Each number is 500 + 50 x the weight over the matrix's rms, rounded and kept within 0 to 999. Layers, rows and columns count from 0. Numbers have three digits each.

# down: layer 4 MLP down (transposed), 512x256, rms 0.0654, rows 237-283, columns 64-127
# up: layer 4 MLP up, 512x256, rms 0.0917, rows 238-283, columns 64-127
down237:561474465500516513516415470503525586487436540443424462468476555514478394548473523490544505557599505530486425485528473485495437451384439576420418470521497536559545522560468500471455422462531466
up238:503524565526469474630500591476521500505437532478534497552507433504515408457502479465468431407479569402488555615537529454565518524424467509506533454526458477519501467511559529458580448432472507
down238:432515524491502481451471488441478568451450383548498524529489575458478543552460465475463544514425494459456649552537390550475524447542505495394570514492457531482483485599388540506430410501439535
up239:459468526532602515469471428526475485474524409530438503511465502483516418461591406453533470559463358535430483590463544476565550549589510559423518412444578456538475575483402523541524532438503478
down239:492581504418538430411495496472532388482504487551495464466472446582512560479439545516464510536540470468550380415456437559495427460441546555564439478593503515457450530510482425499567499506426529
up240:560608498506475525414513515470470527514499565485479533482531435542523488469479581469522497582512461520523485506494507547469512548429484537588489583409528466398456502536531487566516553466495422
down240:458402536498475499553557553583559565511456471571552505470489542499464422623606479521489531457626488567443483508466495477542472479649577426457521454560498516551575504443581574578455494489528520
up241:503508435460538444522452507464564574590470489497537530518573515489475513555588532564519511532480436449472443504524505517423448569547481466456498513443612455416517572486561488439591444552360557
down241:469513582501556568487575385487548367475511575469491435505456470541493573544452449472394418514492514565462551532508518468542494485476535497503597516594494561545472494448512466428496524495551481
up242:490318424412556520413432442484463559563428459516498526518504430574418460595586545531410581481499444500454497481563518499448614561529544463586477465534520544544600442452588476507358473549578488
down242:528608578613473492541573489482517493512508475602466520576532548369531421458394438518533526484460504503561468534463408585531567488528587505476503490522455589463470600601458517544530508496529453
up243:461490415499461518531468540455517464465580525532460486501478521466417496475559569517469498508455422482518436587489473477523537491540545513442467489500445599544530524459450536506491468555524474
down243:634515553503591494472531557509557524567380521446545511437525545540558524559518484505464515467487540538509539451528623545454506525517516472500549490505439439509502401566499478512591537453510503
up244:515567479548453546521452546528489432541558561491451549525471590442519467424494572560518421499391530564542543408570549383494410577514597445498520461466564500561489521483556517429564489483505563
down244:456372519461612489484566571485461539434522454442473535515480448500458462550431522513487435374536506519528516583517436620601597482601519524470494480537397500473495507561470518582464510541508377
up245:499424428520470613518442485538405483529517500553490527552473475411491497458511536435487518385480429539542509521555535521476481492502558465436473477449463441497542573547540522483442514487425568
down245:532663473430527476485532563469584410453564555372492522538494512499487490524486503628516385512527465482541457495392537495642536509509489550593495408487458512467493505452392453527478386482535532
up246:552487489493521461543438606563440432493590583490507546520589528443412529485527460455522504573474391467442500539491462505414512475505472481518578495425409514498547580523508541531632445534520515
down246:485443448460474462532500518484528480512415486464484461424421547583603474458549596481449560547610571539454545522426516558627446547570536509438460560539513504476482488488514527475359537507527448
up247:519520480503547509472473449541514553470420495494481506493577543461506637500434470476496547458573529462506450506584571429531445495455465486509470423435494471520451428588507460572467458526576453
down247:513417501560416552523523609448526408572506403502509508485478546511500439567557555490437541540461534561454527451564522549498535446474509495505560530539520504466424497473483497486551463512448483
up248:466513474556421618481480458452506400445514460465555409495529504400476528509443523339457497490384553526529489477542427519529531469355482542524496499532522450437489489403408546510446535499477554
down248:537506441459581527498522535536443538516591519524522529474555551559479421533573427582596457532567555437543511542551521528377474499581578461564459455460401545488560473527584540473525439490530508
up249:521492421540564545452461498575418379462478523546418447507428456498477484552523518480577485464372572513565508428498482503491497547515538558627463485471445554588523515538498455584529559527552501
down249:502460514515448477517552407506546503533601523531522534505495502499543519531523465499450543571521550456446543471556577499556463449557502515469500523498481401456472514427578437545484439536444529
up250:506545449461494474438533499497453559550489454466495463463447551442399541583499552560491504504419553452485530508453444522435486475514426537538580401432496486522531469497492571527547600483502512
down250:474508533527462509506414477471568499510507432371529499512548469543523467474483484498453612463486422513527432484505544453465580472509481460504428572526495502502464506521527485521502431448539543
up251:462450551489484524456645462554499472577437295540603373497461472472477481543537523425579465509462502598538502504524394466522475452480507441442558446557536571543494434517577485515560479583560540
down251:481585421470513459499462536494562498515485577495451489506487560570510581402512459636518392529542451527452539595450592574565517463489563544599470557498422491460514453504405535481474458392482461
up252:551531489455487551527556499468471513497546517518565589482513523532532483441458512443536486558405526516457541507458447507453501516544461476513479467492524509470539518449498547534565437402421465
down252:486468532536466433448507539529526469522482458439436460547456419467471485560557502463552549393495498492507466497503576469554502524514480525442533504504460496549406517542473460464478532594528535
up253:488549531458491505432498469583531492583423533632567540483459419498425436496519462511513566623536503494470380419498511566576575485462472541582456530425549652459535451448525532490425614511434581
down253:399446550446512394536429588469461459487527472510499448492533490523589502552510480530508537522470572477660555484462505528511463492517434488528478476597472434519512587420429403479634501471483495
up254:545466501463475448512512462549507455387463543544484495498413597513460362516464494601582398393530410553456524433529563447515403550564548469553444467506538485548514433514423544481543489494453466
down254:581515564486526628536427477607459451513576489493498482469521448445419478570445471508489733647511401412509464407462531535487458434518531458543521545539529434506637526538587499485418569473576512
up255:510371426548455522456470581514460471507498508508468441484587441355589388437519506482552549465486555540558481528493484501422554503458481523505425537526529455498629569541570581599493524486645525
down255:495632623491513430486409368449496476514542474495439461519402503517458454491446519336376464538500438530542510513514464521548493517436557505524660412486547478563461428564540511541494486538428471
up256:429502496469442578530494562547503493511540545502450461539576570559452528532459512470400522558509522562479567463501434507457472530543493508473496514503564549506541419541483402463574534521510554
down256:484430440475534504491531469526481539465444523616624516540476433463553495489487546575543503486502495465515441550449543469486521531418527429490555465429538443521550614440518505545513435544483504
up257:501484470462418525460505439536494569478492547425596503510504482499412473528479429395351535467561510509593408438473502519445501519505536459499451420512575553457543467457510490517553518431499476
down257:411473492459557489481535590500415419511541461499553464562518505458538526451427534515594569566478502453464575552482496495538456490581434556532543610569482510506451461535467518535481610521420502
up258:491517509553441453574433510440513506489531489590570597475475395523526483555518427488520528502427520455461451466461549495516460483426527397509441479436466546526511466448436599521483533457432532
down258:554476456456509506464492440496458527452476592437432451584540444407488441528544470479514437596558542566532627549429436478530463483590517597468491579499575452499494556491532417487540511499484521
up259:442435474491416531463417493485510514480508584425500495505484486469542541473484444553402546482449502454527493517587417562470469475521460420530454489543502525461441495447506494580436470473513530
down259:470552472458478496554490425454531436587486557589529472559517516483548491454465523451522536466483481523524541538460557466561486545448543563514475535485568468564480529563444488475418509486575489
up260:467416466563575495445535484493513480454449470506511538476435486437419429567500558497477470539496482498411558470457501475544504473521464428489531491488495442472529553500596393493483538466550490
down260:593481439485459448442475513503509465481525556474532531470543514609585509509473497476480504464568493443532517500513503567395461461468588505506476425474544446519436468469513622543547406448455587
up261:482547544504443537513526448473452428511437347433374546465441486413576494490539531519562573503507475463588559467508447540395450488474481408457487535484425487572534487513518538501558525439584520
down261:514465428450477442419544504477530487519550614489579433542461440606444562485542567510510534517503484544470528491439536471636545484501560530526594402574548432485556401584537505454462478485492575
up262:456431516519427581573509497548415510585517471514554527475562433527453496496530485534507533530467585521573447513589522453557535487427504418543594520433528511551497489531473547463522477516395579
down262:486515485441567438470512455420562447473489513547455468544451512511483600616379533534633457539487530525480478439488551555493476449522513490453409529530458592514581437502502520520458476525468482
up263:486495460571508667448479478598499475444414420615508441505447616593447433552436481479447444491457531429547517524468575464528575527375520462491584469515415427562457463595455583506452394586508590
down263:504556577475495538484634492522518484469501455428428511519451508453505516333480433457491610533498502515483465530429454475491513347569529443502505587406548568302550481565534601510568470472468439
up264:535531530451531493536551511531620472531556485463478518554517484566505480616519522528564516557484524511496569520495474501472577483522507535517463407487491511521526500501483467615515569388509620
down264:511521487491449560492454530450462511515421511559437509509456431507515420403477525418456507504468528431459457492485523461439445518526445438434553615496407472465404546470560461416385491524486399
up265:535494480455461484524564470490490468483501510438459537472403466483441471396537495385459492462458518471536506479531566554484536543553535535479512543496551442425445505456550529474590532485609536
down265:429489544551475505439426639516478548509503494556490409596499539529567554487524541569562478536566448555462546485469453520529428512454459456499490491371489471490447545441484461506499484513494448
up266:507465396412559490580509487573554519439455501433449468552568540473542488425499448520539579432503534402530495480425532479478651516448431515537437540580445571491494444542528531520531464446416476
down266:500478587552481501456520447472438562482545504512449612532424344540521524575553561479487533497526514586492563493555454531549408478503459474420529491439472506564548532360555484509391537522477487
up267:445418541504512493474523445519540465401416450425486472569406496529392524459416434465483532492539561533476478492446433522464536463530506470548469472578478558502482477551532481478546601418550578
down267:428463467486522565510451497417432527484502574529498518494466484447504475534478542419627458540446555424539588522506568456588518472509520525463655486501519525614505509514459516540393395591492446
up268:495579494563455501467491523540474443485466376504615513478438579491522508450470484408579505479503516547505435527472469496530493511439559424518534505498543547479526511509466523472520462586472503
down268:521526460465543519573419489395566446509514496537454438536517477520566536480459509553543525548480379489517481506555531485552471525561428518487527554487479508590446574467521568532569506391526501
up269:518480527481506499455478534538472485453594420417494541458479460495514518544480542396452486490512552482481492511469541498442506546449474505532441493398550543427551551585505534565511470559489572
down269:470480600487441549533488487441530572469381543601490542411534512556450401440472463527533590550455496533541532488593434533497532523479455550451425462603481472477463506446552554473489515445482481
up270:532508497464521521436553515488511404532518465460508531503437570433483495504451606513567535548441501414522447501598420463430503453530491553575493542431604466566509528500548421567478522501424547
down270:516514543582520449505503488571488550445550551499520466548511505470463499481616479482485429500597510491430495534439584475525502540478498506410466459587457478510479487532456547410536397524564488
up271:512524454533473547470484448537473584523429543516415553628527536447495531465574565475479436579580478499569449447515502496416535473450568490542575585493475560516539547504493561543480502425628508
down271:483532494508485470472501495550476504491531477585475474493518576543550517473453462594462511489530530370494513599459472477593510525535469580472540523511442510469515467552499465581516532436496550
up272:543479497378444479504420520499467549497526507477419504491479431492486535463493463491472586513493607495511555536492561479560458481555514540469484536578481493417560438490500417508416559522468482
down272:556544503563457456514439451577511437487566545585530522421517534471499518513536477470445479498470387581511533413504392514468488551465471488507505522460536513494521641460528535483600539454515626
up273:595480459490484471439481517558486520570516487535480580422551504571495418487614459388400449554412532483497484628492480574498476513530458460465530466463467369579452474479511433456571412439482452
down273:468516492463499527487560483539495451459601514504462476588449533491471502500503556588502534560590547498492544448566518558478560491528537462555427590458584566434558556453431461453482518498510571
up274:545563495561454438530564466526540531467550584446463364562610531485492467471510432508595566547557425489498559430515497471488541353679498428458473474523500405616519510516519529483465493465441501
down274:492467454459528510483499477450468424530494468468512537418480396576533629566530474617449392518401541512535460512481548508532488577399542525487537540481559590479463432475458445517572545520465485
up275:457399389539434539487465503473488547564498466550442510476513525564418515522504545558472561444538587478584474509426546389440541508509440496536490558470463540541510642505522461499443535457502609
down275:452460496500492505460542491483527473442455493456515520518531506540612545495442529470521510508526448510494457519528431508485412391475537469480477455548551503465456388473535588573476519462469536
up276:507539503446424549523503515604516449560469422602493467522525418528525474458513510491510496481483495519491445527551536447474559620435549496483442499534524396485540465557498465561505486489515515
down276:486451496499571476521604562496539586406579551459549454448626526436571551506467441494504591502590515462480581471515447453547496507538535460510551467438422586545513525420512487450557477491558488
up277:564538438538521413506501443513500516558461528542543399542564473528493513499555506444499479449478404564517570542475566547557486532587448551510470435544600562584476465465480508465532524485418451
down277:491473516422513563527518558454525514519473406498387549470446497535511491429468535631534518487577534527516427450518414465528525484482513505522551504502502488418567498508468478542452498441531511
up278:513443438483430516515533496502533563531488528367523417585497491537515471468498463555472436424451540514547576519491485547476619525483456520464599524459554594471423493445488532559463538540494532
down278:482461552491494446477501417485444463507535551458384496515443526530475491542439504478491488535504484565393390481509537481564529475490507612472498541522461493555499563492436490530516445435517476
up279:595575520571510529556559425507543551548505443417491449569566567520463413444505426537508446410522457536412533490410419479363559497506578468452503492448496446506489508470535545490512484547462491
down279:486440481464509500423490522452477493432523546537544542482382486453478513460380472478555560514396539442541455486526616459494498496457437488426514540400500573551522524427499563532492466560489469
up280:501445433460589550538511548489402435520513444524426396522582485543502499418542493410406446554503529490494533464546466503476448539450604540473476418523454497384490425498538455492477423354498554
down280:409589553483478502497434503554520504555505650547551566537414517484537437515517511575468542476462453373558502524497447448515526533484458453554487616410567543489484572466448530503487546604505497
up281:565464596516446467525552453431533512466414484562511472474495553506643459569508661468496502474513541499487382510514441480474519507570455429436429512450451499500507527468529459559599468431500535
down281:421492355506470501390431535609602560557653483528502530612487506532487510576585541505501488471451471650535498505528416503532388409575542480497465465526522489481545473566458518510477489497539459
up282:460524454550588492453607601524596593532594511466411506533529469403551488529520453448517412377524444569436551554526471503522524502566502504432551485468530548507596453412482466463474525492401523
down282:517398498522459479475422491623421550408509483545501554501518586531519403512546434614527488477459447509522446517430477512512470613400466509450474451419548434567477464526526551520513483499525395
up283:525521508409549503469518495498511552469457500557443468533431463429476533589479534476531437474527518456548549429512505483558573484426624497493524452507375664541532466459508488410466504457470514
down283:491534478539554531544506430401546469528562435456505491522425490500606523450409485537492558461502474501506517537407598558497485406527539527519505549520615401498485475566470455589523581417485483